Part of a small language model's weights.
Training: a variant of SOAP for these matrices, 760M tokens.
Each number is 200 + 20 x the weight over its row's rms, rounded and kept within 0 to 999. Layers, rows and columns count from 0. The size before them is the row's rms in percent of the matrix's.

# up: layer 5 MLP up, 2368x896, rms 0.0327, rows 549-588, columns 616-671
# down: layer 5 MLP down (transposed), 2368x896, rms 0.0318, rows 549-588, columns 616-671
# gate: layer 5 MLP gate, 2368x896, rms 0.0321, rows 550-589, columns 616-671
up549,101,200,188,188,178,198,230,191,214,203,186,216,178,182,207,197,222,207,197,213,207,198,208,203,218,215,165,228,216,214,213,189,203,166,148,177,207,239,202,211,231,196,198,196,214,196,219,196,241,185,195,238,212,201,221,209,201
down549,101,209,207,207,218,214,209,196,211,210,201,219,189,160,225,199,189,225,191,213,155,172,196,184,197,180,211,179,182,210,212,197,235,225,176,192,191,195,215,195,185,243,195,173,191,207,220,181,162,211,239,205,229,234,186,193,200
gate550,102,220,185,209,190,214,205,197,170,200,203,215,190,216,197,219,188,206,174,213,202,181,149,168,196,170,189,197,176,222,191,189,188,230,228,182,199,203,211,160,190,192,202,165,196,218,193,198,205,192,205,174,234,179,200,199,188
up550,100,213,220,221,202,196,201,243,205,190,223,203,211,224,193,183,191,198,192,185,185,246,205,197,190,221,215,226,237,192,203,235,237,154,170,218,189,210,226,220,211,183,189,244,212,229,195,214,210,205,214,194,162,202,184,201,184
down550,102,184,180,221,203,159,217,199,191,188,210,231,193,210,238,214,214,234,256,230,235,223,217,217,199,211,193,214,232,194,207,219,209,235,201,180,162,221,187,208,242,187,177,213,173,205,209,209,176,215,183,182,205,213,198,182,177
gate551,098,197,208,163,193,229,198,171,187,199,196,210,211,201,194,183,198,173,185,200,207,215,202,177,194,215,198,192,176,222,207,162,173,178,216,224,195,208,184,188,189,200,166,191,222,190,182,136,175,192,205,205,181,223,186,221,216
up551,099,176,181,210,193,234,225,199,194,228,215,198,153,201,213,213,203,177,176,213,248,237,195,224,212,212,188,206,159,193,205,211,204,179,203,187,228,171,192,194,204,216,198,179,192,229,185,216,198,162,191,155,219,193,141,177,201
down551,100,194,168,204,200,186,209,234,217,189,200,192,222,203,239,179,178,192,191,195,204,228,225,186,202,204,192,175,187,212,194,196,180,221,194,207,184,205,206,181,244,182,189,186,191,244,196,174,245,201,225,200,202,184,218,200,195
gate552,101,199,210,238,196,219,186,216,207,222,190,191,164,230,206,200,231,199,200,186,180,191,232,176,224,233,202,210,191,169,186,236,224,170,212,240,173,205,195,191,207,232,149,180,217,194,224,222,252,181,221,193,201,172,172,196,185
up552,100,220,188,214,197,166,212,181,235,200,210,215,219,204,222,206,175,214,213,206,205,197,184,193,198,200,184,182,211,208,192,173,187,181,218,181,153,234,172,220,171,209,154,208,209,195,196,181,218,199,194,201,176,195,182,220,231
down552,099,220,200,213,183,165,205,216,204,206,202,184,205,190,232,181,169,214,199,199,227,196,196,199,189,202,225,239,219,209,197,211,172,205,188,192,196,201,188,209,186,190,238,176,188,192,183,192,224,238,188,203,177,211,216,217,198
gate553,100,201,192,243,202,211,186,233,187,189,169,209,195,188,201,168,227,186,199,207,225,221,164,175,190,207,145,183,226,206,207,218,203,196,218,202,242,216,216,192,156,230,183,198,182,192,199,202,195,199,202,208,178,228,217,172,190
up553,097,211,220,231,202,222,197,200,190,191,215,208,191,195,207,197,234,200,228,222,224,212,185,175,224,164,198,194,219,204,213,222,217,222,196,205,190,178,186,185,213,179,216,180,206,203,238,206,178,184,212,187,188,216,176,208,203
down553,097,242,205,169,207,208,232,192,203,214,201,229,188,211,192,215,188,202,216,215,206,204,223,214,216,212,200,211,200,195,198,181,204,195,217,223,186,230,191,181,213,209,169,183,195,190,174,214,248,209,209,208,178,203,170,210,162
gate554,099,202,193,188,205,161,186,222,258,183,189,209,196,264,190,207,217,198,216,193,197,222,192,153,178,225,216,193,219,208,205,216,176,174,223,202,202,202,194,195,186,209,205,158,185,221,193,200,192,227,212,199,218,211,161,179,169
up554,101,215,191,189,200,203,203,217,243,237,222,197,167,202,176,222,212,215,173,205,213,230,161,206,209,205,198,182,180,189,198,197,214,204,257,208,208,207,223,218,192,209,222,193,176,192,196,236,170,211,229,183,181,195,218,196,199
down554,097,202,207,206,211,204,216,218,186,189,209,192,228,193,196,221,171,221,196,192,202,165,201,202,201,171,199,173,188,169,226,189,169,225,225,215,175,210,214,197,200,184,182,223,160,170,248,167,192,187,190,180,214,194,206,227,200
gate555,095,182,189,218,190,211,217,189,202,188,219,199,217,207,200,179,203,227,214,245,157,176,191,184,179,199,226,188,194,224,215,163,231,219,242,215,194,207,207,207,207,193,190,196,193,223,198,204,177,186,197,180,189,201,194,200,186
up555,097,189,230,229,208,180,179,178,162,178,214,227,190,182,215,240,203,226,212,149,180,231,236,218,219,173,182,194,194,220,235,207,212,184,201,185,205,194,191,186,219,169,181,190,176,220,219,210,196,203,199,205,173,208,197,202,215
down555,098,162,218,210,219,201,184,179,201,178,206,220,217,211,242,211,216,211,200,189,185,208,209,212,167,181,227,221,185,230,187,214,189,212,194,191,175,215,221,196,174,181,153,186,245,187,207,203,210,181,226,208,221,206,195,198,212
gate556,097,166,181,223,194,191,230,211,240,210,203,190,174,208,198,177,218,213,179,227,196,224,229,240,193,191,179,226,245,185,183,201,179,201,191,187,198,206,178,205,200,221,185,187,196,189,208,209,201,201,239,202,215,193,210,212,170
up556,095,185,195,189,206,196,185,224,189,209,174,172,175,232,183,191,192,202,175,206,201,188,188,222,241,171,223,196,206,190,181,201,224,175,200,213,228,199,241,195,222,179,219,216,205,181,154,189,230,116,157,224,220,196,204,157,182
down556,095,165,209,190,205,178,211,222,180,200,188,189,133,225,254,209,221,197,193,229,177,169,195,176,264,192,216,201,171,213,173,176,225,220,223,199,198,187,188,181,193,201,192,218,221,224,213,222,196,184,171,199,233,180,180,221,173
gate557,099,194,188,233,209,229,193,238,191,176,169,218,229,213,199,240,222,226,216,206,197,209,180,201,187,178,215,170,203,178,187,204,151,184,200,195,219,206,210,176,179,199,176,202,178,198,182,189,191,224,176,162,200,189,213,207,205
up557,100,183,217,197,200,205,190,219,227,189,211,209,206,225,189,213,200,214,215,199,184,178,221,203,200,176,213,207,177,226,214,218,205,151,205,218,202,196,218,207,204,207,201,201,176,212,173,215,202,199,203,197,178,231,185,196,236
down557,098,215,209,218,177,184,171,204,190,155,218,203,185,219,214,208,176,193,186,212,201,179,184,215,215,216,205,239,186,189,205,188,216,197,213,193,206,203,211,216,185,184,221,195,173,192,198,212,204,155,161,213,192,235,185,221,208
gate558,102,184,204,217,175,206,211,175,203,166,205,204,228,211,197,207,190,200,204,200,199,162,203,231,237,184,213,200,177,197,225,157,175,161,241,194,208,188,208,197,200,203,232,214,192,236,183,168,211,210,181,234,202,180,187,198,209
up558,106,193,187,198,223,224,206,208,249,206,190,197,222,213,217,246,186,206,219,198,204,227,178,225,203,234,210,202,179,168,201,238,161,202,212,198,192,170,198,193,186,214,182,188,188,191,195,190,199,197,182,209,212,208,178,194,193
down558,106,186,222,190,140,186,185,205,204,170,202,217,194,204,198,235,209,202,215,161,184,177,195,213,207,190,216,181,175,164,190,213,226,207,221,225,182,209,215,221,187,198,220,200,220,217,242,227,194,202,179,217,197,224,188,214,233
gate559,105,210,188,190,216,211,210,160,185,228,169,150,214,203,181,199,238,213,216,193,206,166,188,224,184,189,222,163,179,198,183,176,213,180,170,216,206,187,186,232,220,187,200,210,186,195,200,206,216,210,192,226,199,179,235,193,180
up559,099,193,159,217,198,205,184,172,162,188,191,225,216,212,213,218,219,184,206,173,210,220,206,221,224,220,204,227,188,200,222,210,232,193,192,172,192,186,220,196,212,179,173,202,187,169,194,228,180,205,219,215,206,196,157,202,185
down559,104,210,156,223,209,194,199,235,205,205,191,225,194,174,199,227,174,225,238,229,209,222,181,193,217,215,217,228,198,208,198,197,218,198,220,197,198,206,222,195,237,218,215,205,233,162,231,184,216,211,222,186,165,212,203,242,190
gate560,095,203,176,188,214,206,198,191,218,206,171,215,199,189,180,212,181,194,192,231,207,186,202,213,188,170,216,225,188,238,202,214,193,197,205,167,177,204,215,184,180,149,188,218,198,162,173,182,186,214,227,214,218,214,181,231,188
up560,094,196,224,214,198,209,206,162,178,185,207,213,208,200,226,179,203,211,235,172,158,237,191,203,202,214,180,185,217,226,206,199,203,192,192,198,182,240,222,173,196,216,218,163,197,177,200,207,194,191,212,235,203,215,228,220,226
down560,096,197,237,169,190,212,204,207,228,236,170,160,162,182,175,214,180,238,213,217,208,245,210,173,203,194,162,202,201,191,227,221,223,173,173,222,181,179,240,221,208,202,207,200,198,247,193,232,190,181,210,200,181,189,216,215,201
gate561,098,205,208,212,165,188,231,214,186,191,196,192,183,185,187,222,193,198,186,251,219,221,202,212,186,147,205,202,189,203,240,189,199,189,157,226,196,224,195,224,204,209,212,212,194,189,201,206,177,197,219,162,215,188,174,198,169
up561,099,204,196,179,191,175,212,209,214,180,154,188,217,168,209,225,233,204,174,227,189,204,199,223,206,202,228,165,228,216,170,214,221,196,191,209,236,199,175,197,193,180,208,205,222,194,220,213,196,201,191,184,200,208,219,212,172
down561,097,229,204,204,167,208,187,209,201,192,181,193,202,223,208,191,186,219,179,197,250,198,170,213,207,182,202,194,214,214,177,201,163,173,215,182,197,223,168,178,214,218,211,236,192,234,223,202,201,181,194,192,205,160,219,171,168
gate562,097,195,218,196,211,223,225,206,197,190,188,195,202,208,196,218,195,194,192,198,189,194,175,188,175,186,194,193,192,194,175,177,185,197,198,191,203,202,207,224,186,216,185,204,170,196,190,201,178,197,201,224,196,184,213,205,213
up562,095,213,172,188,214,194,179,188,202,201,198,197,206,196,159,201,169,174,153,229,226,171,194,216,259,190,244,192,201,186,189,174,184,182,177,237,186,213,196,169,227,202,180,179,182,196,211,197,215,175,205,208,207,200,204,209,219
down562,097,216,176,228,174,174,211,193,207,153,177,235,218,177,171,211,193,212,173,194,221,240,209,212,181,198,197,177,187,225,193,226,186,216,202,204,195,224,207,226,174,213,161,222,178,182,210,221,175,200,169,209,200,186,166,180,203
gate563,093,219,153,218,210,216,183,218,227,173,199,199,243,162,172,206,206,161,220,190,176,218,206,199,196,213,219,213,217,214,195,184,237,199,251,217,196,182,202,188,179,222,218,220,200,218,230,203,195,194,202,195,229,220,193,204,164
up563,095,210,209,216,234,220,233,190,213,197,193,192,237,207,186,210,148,193,224,222,172,199,207,183,186,204,173,219,222,210,213,170,235,179,237,181,204,200,209,207,186,195,160,227,213,225,190,202,204,184,201,210,225,205,214,206,203
down563,090,196,235,184,192,202,191,204,181,219,177,202,222,216,199,204,199,229,186,203,194,229,215,169,192,242,192,225,231,201,213,160,212,194,196,195,184,206,202,209,216,167,204,145,174,187,181,172,221,204,205,235,240,245,206,176,212
gate564,102,186,183,205,174,205,234,193,181,208,184,194,228,186,220,201,212,151,209,179,211,194,199,205,205,200,176,187,195,186,205,232,197,237,198,190,214,216,216,200,197,186,185,204,213,158,198,191,206,190,207,199,192,223,199,198,205
up564,105,186,183,234,242,210,191,225,221,193,186,202,187,215,182,205,220,163,205,216,241,218,186,201,205,217,185,160,192,204,159,238,171,191,151,191,200,211,204,222,190,213,196,200,204,182,200,222,189,199,181,187,227,197,215,175,216
down564,102,194,205,220,201,174,212,213,175,206,180,214,189,191,175,189,186,213,167,160,200,183,221,193,221,232,222,218,183,174,157,221,197,195,223,186,192,188,223,195,184,213,212,198,212,184,186,243,168,168,212,198,218,206,185,205,191
gate565,095,212,201,200,206,217,211,199,194,185,135,225,179,201,228,215,237,201,217,178,188,178,173,203,188,214,205,177,185,192,160,205,190,215,211,193,204,183,246,232,224,204,186,189,212,204,225,183,217,188,219,203,181,199,195,234,216
up565,103,197,193,207,193,203,184,237,228,176,195,201,197,190,241,217,193,188,170,194,171,192,170,198,190,218,180,208,213,222,192,228,204,211,223,222,219,179,208,229,212,198,216,207,230,154,220,202,193,178,196,210,179,203,170,182,216
down565,101,222,196,222,175,186,212,214,193,170,209,233,212,247,181,224,228,195,154,251,206,227,179,195,216,220,189,168,160,186,220,228,211,202,203,172,225,227,190,182,198,188,220,209,187,195,237,187,195,186,198,203,179,209,208,168,207
gate566,100,204,166,193,191,190,214,183,168,208,172,199,208,235,180,195,198,226,227,199,218,160,198,224,189,211,181,186,211,221,175,215,159,203,183,171,212,193,173,212,197,150,196,194,185,199,218,210,200,176,191,158,234,196,213,207,208
up566,095,179,210,200,180,212,138,223,227,170,182,196,199,178,214,237,206,222,214,212,190,178,177,199,240,208,216,201,161,162,228,212,210,205,190,204,209,192,179,184,204,201,173,237,172,226,170,186,220,207,219,202,221,208,201,251,197
down566,099,185,171,202,139,181,198,190,201,160,190,191,190,198,192,185,201,222,223,224,204,202,174,167,223,195,170,204,175,220,217,220,163,203,206,218,201,194,229,170,220,209,209,172,198,228,200,219,214,217,214,213,206,221,209,210,205
gate567,109,220,241,173,202,201,249,210,209,202,205,190,194,238,181,196,214,204,196,211,196,197,201,179,173,180,209,203,171,210,199,196,188,223,220,172,180,237,213,214,197,178,189,191,190,196,201,212,210,210,192,209,195,208,212,210,202
up567,105,190,181,194,211,238,208,200,166,189,198,150,197,183,213,215,232,240,201,176,193,197,220,228,190,189,212,184,232,199,185,185,225,218,195,193,248,247,164,210,196,205,227,202,185,226,199,221,226,233,189,198,179,208,225,179,209
down567,102,209,191,191,184,215,211,205,225,203,181,226,216,227,211,205,234,179,174,191,191,203,237,202,232,166,195,210,231,218,187,195,228,191,203,207,225,222,175,199,224,193,212,207,213,222,195,242,202,208,189,197,177,218,194,197,211
gate568,095,184,202,187,227,193,158,231,239,193,189,190,201,210,172,212,190,177,194,224,196,186,206,202,197,228,182,193,229,176,222,205,215,170,199,174,179,206,215,209,204,197,181,186,189,163,203,174,173,165,225,204,213,202,197,188,218
up568,095,207,229,213,206,237,190,185,214,212,204,192,176,172,215,211,183,205,196,218,221,204,192,201,204,199,241,192,194,203,219,191,206,232,181,221,198,222,168,204,154,173,217,200,184,228,237,194,185,218,194,202,218,211,235,194,181
down568,098,218,216,190,211,186,193,182,239,196,211,185,203,246,191,209,198,167,219,191,156,173,207,168,216,205,237,184,232,157,228,159,192,213,187,232,202,244,187,177,195,211,213,192,190,233,213,193,223,147,202,184,218,241,206,191,228
gate569,101,204,209,180,193,221,169,197,204,217,191,184,219,184,176,201,211,192,183,211,198,216,231,194,186,227,184,174,219,178,215,200,208,193,204,195,208,177,215,208,214,183,203,167,203,219,167,228,180,215,191,201,224,204,224,233,208
up569,099,196,216,196,239,198,233,216,213,196,189,219,160,243,201,215,231,208,249,196,210,183,151,200,215,187,214,232,203,207,186,211,210,235,226,168,207,216,221,270,232,193,184,211,213,196,232,191,209,194,200,208,199,228,178,253,237
down569,102,192,229,230,190,216,215,199,217,191,189,220,201,189,199,185,233,184,200,173,221,180,198,177,212,205,196,220,217,193,244,183,168,182,224,212,186,228,237,184,194,238,219,198,203,215,199,189,213,198,195,222,204,214,178,196,216
gate570,092,272,183,247,199,244,192,193,218,215,215,167,204,205,186,231,205,215,183,211,180,208,210,219,219,208,223,195,205,232,206,192,195,194,212,197,256,183,199,174,175,224,169,216,177,201,207,188,207,198,237,202,190,180,191,189,184
up570,094,153,179,186,196,176,215,199,166,230,200,226,182,195,210,178,233,197,213,205,189,173,211,193,238,185,202,226,206,180,187,207,215,172,152,191,217,206,216,208,200,163,205,213,202,189,217,229,221,198,171,234,225,184,222,222,196
down570,096,190,179,184,229,222,183,219,244,187,210,232,211,193,171,215,164,194,185,196,217,173,199,197,181,172,198,210,169,196,187,214,200,226,175,216,213,245,220,191,231,198,160,175,237,208,242,197,222,174,235,226,191,210,194,219,188
gate571,106,197,193,191,186,219,205,203,218,193,236,201,199,228,207,190,200,173,188,201,192,177,220,245,195,188,218,188,217,181,181,194,214,192,201,238,212,237,208,171,243,233,203,188,194,211,200,220,216,189,179,185,179,221,191,227,200
up571,103,220,202,207,233,191,183,229,218,182,216,178,209,188,185,211,165,204,188,233,206,186,205,205,155,233,244,193,216,224,205,194,202,200,195,210,205,203,201,177,218,246,225,194,206,209,223,210,234,178,173,178,169,180,233,196,199
down571,106,167,199,193,178,219,202,187,185,193,204,228,149,180,193,201,215,190,212,211,212,182,227,191,172,234,221,217,201,202,221,235,170,215,154,204,225,182,239,183,196,233,198,231,167,185,210,221,231,211,204,198,194,182,185,231,213
gate572,104,210,193,189,234,208,224,182,200,184,193,197,228,143,227,196,211,190,196,233,184,214,215,185,211,190,212,216,213,203,198,206,184,216,199,211,215,217,169,193,222,189,204,160,216,208,207,204,238,208,225,206,222,191,186,190,182
up572,104,189,202,207,196,227,163,174,190,192,236,205,205,209,180,201,152,204,198,196,197,204,203,196,189,183,229,209,194,176,226,247,182,209,189,219,195,217,166,217,184,219,186,168,179,204,186,177,246,194,196,181,212,186,210,211,171
down572,102,209,161,232,228,178,199,176,214,177,210,213,211,190,227,184,178,202,192,224,211,207,199,217,177,184,212,196,186,194,201,197,147,216,220,213,231,215,188,188,217,222,232,178,219,182,191,204,190,188,199,176,205,233,176,227,230
gate573,100,220,190,205,178,193,208,201,185,210,201,185,192,196,183,164,213,196,181,178,169,203,180,221,238,196,191,180,193,208,214,173,178,168,221,226,192,219,195,173,204,182,206,179,192,208,209,201,192,211,170,197,194,198,214,201,196
up573,099,211,198,165,243,216,208,190,175,166,194,198,213,221,206,198,233,176,198,185,190,212,206,204,153,212,201,169,203,228,218,204,203,159,204,208,200,186,197,211,193,201,198,212,182,231,200,231,197,190,195,213,206,189,193,204,233
down573,102,199,162,182,215,218,207,193,188,233,198,197,203,191,213,206,208,189,179,189,206,143,206,205,196,191,218,179,241,203,222,197,208,197,182,187,205,178,197,181,210,206,208,205,174,201,231,220,162,194,208,183,168,203,208,165,180
gate574,097,218,201,186,196,186,200,180,160,195,221,211,192,199,182,217,197,240,217,162,203,200,174,232,179,168,229,201,210,214,196,216,159,176,196,197,217,219,203,184,183,242,208,197,187,185,195,182,179,197,173,179,234,161,193,196,217
up574,101,194,198,199,171,209,243,196,217,164,216,214,230,186,201,177,189,207,199,168,194,190,191,243,200,217,160,212,203,209,228,172,226,210,155,204,221,215,155,233,170,190,183,179,197,168,185,190,224,197,199,223,185,204,187,223,235
down574,102,193,223,196,226,214,232,214,191,203,195,195,162,190,210,186,208,196,214,212,198,181,179,207,235,184,190,203,182,206,182,163,228,214,177,209,176,195,192,220,201,174,219,198,196,179,201,215,192,206,183,224,206,199,198,190,189
gate575,102,179,215,203,209,190,194,209,149,204,200,169,193,197,197,184,173,167,201,211,204,180,191,209,212,179,199,168,220,199,156,196,194,191,176,192,201,192,239,201,149,228,218,190,212,204,197,183,196,210,200,170,196,183,201,178,213
up575,098,200,184,197,235,220,198,226,204,208,187,230,198,216,188,214,175,216,208,202,170,199,170,211,207,182,163,180,192,210,201,193,229,160,206,189,223,222,184,192,173,181,187,215,203,186,186,189,181,213,212,223,180,187,208,189,148
down575,101,205,195,173,225,212,228,212,187,186,203,229,195,189,204,171,199,227,205,200,179,224,209,179,193,229,217,197,203,198,190,240,227,202,191,204,203,197,178,164,212,188,196,215,214,228,190,162,203,190,189,239,211,212,222,223,186
gate576,124,166,198,232,206,172,153,201,207,177,187,169,228,199,191,185,205,194,197,170,239,169,193,196,202,197,185,200,172,187,222,186,187,220,192,201,183,205,202,174,205,207,182,180,200,207,169,229,202,162,242,195,197,193,162,199,179
up576,090,216,183,183,187,216,211,213,169,174,163,229,227,186,244,178,195,192,217,202,193,243,195,194,221,196,194,213,184,218,214,226,193,198,205,183,243,188,179,189,197,183,192,259,201,187,187,208,184,193,178,175,197,223,206,217,206
down576,103,173,209,220,210,181,152,196,227,214,248,180,184,245,175,196,203,175,206,206,219,158,217,198,166,204,214,234,159,186,207,190,188,199,223,194,175,218,189,207,193,195,184,184,197,207,169,192,203,182,229,213,185,188,168,196,173
gate577,098,181,155,202,190,187,204,206,203,232,186,205,179,172,187,174,193,231,206,218,178,205,187,201,227,200,217,204,202,230,184,221,227,198,191,213,209,271,187,183,226,182,237,178,197,177,176,196,210,209,177,241,205,208,196,202,216
up577,095,184,201,204,177,152,242,198,166,199,174,207,162,204,231,170,205,156,174,236,221,209,176,189,197,220,170,205,209,190,189,225,207,220,184,203,219,220,200,224,201,200,191,211,168,209,208,217,208,209,176,229,218,211,196,213,191
down577,098,207,203,236,189,201,201,162,203,189,198,193,165,193,208,208,182,208,185,210,197,203,182,195,210,232,176,202,199,205,182,173,201,195,211,192,193,176,222,198,227,185,192,214,180,182,191,194,176,158,186,227,216,232,197,178,203
gate578,097,178,222,183,173,168,200,221,206,211,191,216,200,214,192,168,240,229,194,206,207,208,227,222,169,201,188,210,225,221,222,221,216,193,210,144,226,188,214,200,200,182,223,233,164,198,224,156,204,214,218,206,209,208,193,209,180
up578,099,188,201,168,182,227,193,226,235,178,181,198,207,203,240,179,206,184,207,192,193,165,209,220,212,210,203,189,170,202,198,199,203,186,202,217,254,196,213,190,214,164,203,196,184,198,208,202,182,195,177,181,229,227,212,204,204
down578,102,157,201,174,176,192,191,220,207,172,164,208,180,187,217,207,204,166,215,237,214,189,230,245,205,190,184,194,200,180,185,213,190,198,225,195,218,197,190,184,197,173,223,212,199,238,231,200,206,179,212,207,189,206,217,208,197
gate579,096,218,186,198,232,182,194,183,233,206,173,173,164,180,210,197,200,220,209,178,196,196,161,196,194,176,234,196,186,215,231,236,236,176,210,200,184,204,226,205,168,192,207,163,205,220,184,206,230,218,172,211,207,219,203,202,194
up579,097,192,204,233,210,198,183,193,192,220,164,206,169,184,204,173,202,193,219,147,236,204,188,233,185,178,200,214,190,186,218,233,216,175,227,183,163,228,197,196,162,204,197,179,187,220,175,188,196,194,221,193,181,194,209,182,211
down579,102,165,203,236,202,190,213,241,201,211,200,222,191,183,187,199,185,189,183,200,212,224,202,191,218,200,207,191,227,201,207,208,209,247,220,195,188,197,214,208,212,205,170,189,198,264,154,217,144,220,184,192,203,228,205,262,216
gate580,100,186,168,206,211,230,224,253,201,215,206,183,188,227,177,201,188,230,194,212,214,178,214,181,218,249,204,225,207,216,200,208,212,186,177,234,207,219,165,225,220,179,212,206,243,146,221,183,227,215,210,216,252,197,246,225,190
up580,102,206,182,193,214,253,222,204,226,201,205,167,211,184,183,209,210,181,205,212,183,201,199,189,204,242,223,209,194,214,203,198,170,187,223,216,195,214,198,238,212,211,180,228,194,176,206,205,210,221,193,214,199,197,213,208,206
down580,104,204,220,182,194,208,204,221,200,221,204,180,187,203,190,207,207,190,242,211,180,240,225,179,222,184,202,213,197,185,154,210,209,197,197,196,200,208,215,192,177,204,169,193,231,207,209,189,160,200,180,176,198,181,211,212,239
gate581,105,188,195,206,204,205,189,224,198,232,234,199,193,180,187,170,188,213,220,182,188,216,230,191,195,214,230,218,191,213,195,211,151,170,187,228,185,192,204,212,192,200,244,160,222,208,171,198,203,219,198,224,176,197,185,216,209
up581,101,211,229,191,187,164,192,244,191,214,189,221,230,215,179,183,178,161,174,175,193,217,182,194,190,175,201,241,198,208,216,214,212,210,181,203,206,200,165,222,210,230,201,219,201,191,210,184,211,191,185,184,188,182,180,205,221
down581,102,183,191,181,214,162,166,175,246,206,196,181,174,208,172,210,174,199,204,194,208,218,224,210,161,181,190,155,210,216,217,200,173,198,190,219,163,210,169,208,203,230,199,206,201,205,138,209,174,218,184,218,189,197,177,209,173
gate582,097,244,215,190,210,190,208,206,180,203,194,194,191,217,192,201,197,192,184,197,217,157,203,217,211,195,208,221,183,174,198,201,208,213,218,227,166,212,203,199,178,201,225,173,208,230,191,185,194,171,199,189,202,189,193,198,201
up582,098,206,214,212,214,210,228,185,213,218,167,180,192,184,210,201,245,199,202,222,200,179,203,253,218,215,169,225,177,239,196,198,188,224,216,216,201,205,220,235,200,188,191,171,200,191,209,177,222,200,210,206,254,204,223,219,218
down582,099,194,194,199,185,233,222,184,210,203,193,183,183,193,190,228,204,198,184,220,207,221,176,233,186,198,170,173,187,167,209,209,207,202,187,195,232,195,203,200,202,195,211,165,168,235,170,156,225,185,202,214,192,184,203,222,196
gate583,120,161,201,246,215,199,175,227,195,167,208,186,220,225,213,202,180,224,199,169,213,169,189,194,231,187,210,182,234,199,211,211,228,178,211,192,213,169,169,180,219,258,158,177,212,232,197,181,210,208,191,171,182,170,186,218,180
up583,112,204,229,210,181,187,183,185,234,197,222,193,188,206,219,197,208,200,206,200,162,200,202,231,204,171,179,156,190,175,180,180,177,187,186,158,167,196,240,212,204,213,191,191,192,222,179,190,191,201,217,216,236,207,199,217,184
down583,106,192,199,198,174,193,197,214,229,215,246,206,192,194,214,189,202,224,247,216,187,194,198,209,180,187,193,203,197,177,229,210,188,157,191,209,199,191,179,175,180,177,186,220,180,195,208,217,207,182,213,203,217,174,201,194,189
gate584,101,191,186,228,211,204,204,170,185,148,209,219,171,164,234,218,183,207,206,201,201,164,202,186,162,199,209,201,189,192,202,182,177,191,188,241,188,209,202,197,218,192,197,169,237,200,211,216,190,186,200,245,236,188,197,212,179
up584,100,192,216,169,209,157,208,198,205,222,176,209,220,209,195,199,198,209,172,198,199,210,191,163,220,184,217,216,191,207,214,206,224,183,209,165,232,171,205,210,177,191,188,233,173,215,210,176,234,211,170,222,183,183,217,186,212
down584,102,224,185,194,202,198,233,205,175,204,197,219,207,164,192,183,173,221,209,171,213,190,212,166,203,183,209,193,217,202,196,211,242,227,170,193,188,194,199,230,199,183,232,226,183,165,190,208,176,208,194,216,211,187,225,189,195
gate585,101,178,207,212,172,227,206,186,221,236,210,189,208,202,194,220,220,202,187,199,215,196,200,199,229,194,163,199,215,210,209,177,205,189,203,190,152,196,210,191,211,203,182,207,184,241,214,206,196,224,184,194,156,217,211,179,219
up585,103,163,192,197,177,186,189,211,202,201,204,187,198,198,215,211,190,179,180,164,174,248,195,185,196,216,228,226,203,180,204,224,192,209,197,191,215,215,176,194,181,196,179,195,214,198,217,231,216,198,200,209,201,195,181,190,179
down585,098,251,198,197,184,202,202,224,190,204,222,259,228,170,220,209,185,221,180,199,205,210,174,161,224,183,235,194,184,218,166,197,192,187,180,233,211,203,200,223,173,238,208,192,194,185,209,203,174,210,218,224,232,203,215,214,205
gate586,101,207,148,205,209,227,186,180,166,185,208,174,195,229,226,201,190,189,216,181,193,169,208,205,182,235,194,209,229,218,238,198,211,210,197,175,198,199,192,200,212,186,193,219,184,235,175,207,191,203,183,205,206,191,218,199,199
up586,101,215,186,188,169,200,234,191,185,194,197,229,215,198,172,218,189,246,181,193,178,140,227,188,209,191,177,187,199,183,216,216,179,167,189,180,200,191,221,193,202,162,185,188,196,193,187,186,162,182,206,176,217,194,197,198,189
down586,101,207,200,174,193,213,193,179,159,205,187,195,175,204,205,219,223,191,171,237,198,194,245,183,199,209,182,194,226,211,211,186,216,201,209,178,216,170,212,195,219,237,204,176,212,212,178,208,216,170,199,202,217,209,186,228,177
gate587,102,210,183,176,189,202,212,234,221,202,189,219,194,235,184,210,226,191,223,200,210,196,227,194,184,226,215,219,197,225,196,167,207,195,174,185,199,223,235,233,164,176,175,207,217,182,186,166,208,197,176,228,174,192,202,226,195
up587,101,165,209,182,178,229,185,190,185,196,199,196,225,187,218,179,199,233,211,197,221,210,191,219,224,203,202,217,178,181,194,175,190,187,248,202,232,224,207,211,178,171,184,201,222,159,203,204,189,207,208,208,189,183,220,195,175
down587,101,205,201,221,192,185,239,209,176,195,222,187,223,226,228,184,214,210,231,196,193,172,223,189,202,209,167,216,214,160,195,174,164,173,212,199,192,185,214,208,197,171,138,196,175,200,235,182,171,163,173,193,174,183,217,180,192
gate588,100,195,193,175,183,206,223,199,205,203,188,230,227,212,205,217,219,170,198,187,196,196,196,206,184,217,189,220,221,195,189,207,180,177,172,171,163,177,192,179,230,210,209,150,175,212,232,207,184,207,177,192,193,202,171,208,216
up588,103,193,231,167,238,179,224,205,198,210,185,208,192,212,212,199,198,214,217,195,209,158,191,166,213,175,214,196,160,209,216,192,189,206,192,201,190,219,183,206,244,213,191,183,243,190,200,220,244,212,181,181,180,193,203,202,179
down588,103,167,226,181,224,177,193,204,165,216,170,217,234,226,249,207,219,218,175,211,213,212,216,193,199,166,192,217,206,201,218,186,167,189,189,193,221,210,196,186,189,210,214,175,232,182,165,203,218,205,180,185,185,173,206,206,200
gate589,098,164,217,242,207,204,190,223,222,219,184,204,186,192,181,204,195,181,222,188,228,208,198,173,174,232,204,201,192,218,200,198,211,203,230,233,203,198,212,178,176,215,199,180,176,175,156,199,201,197,193,188,191,237,228,230,192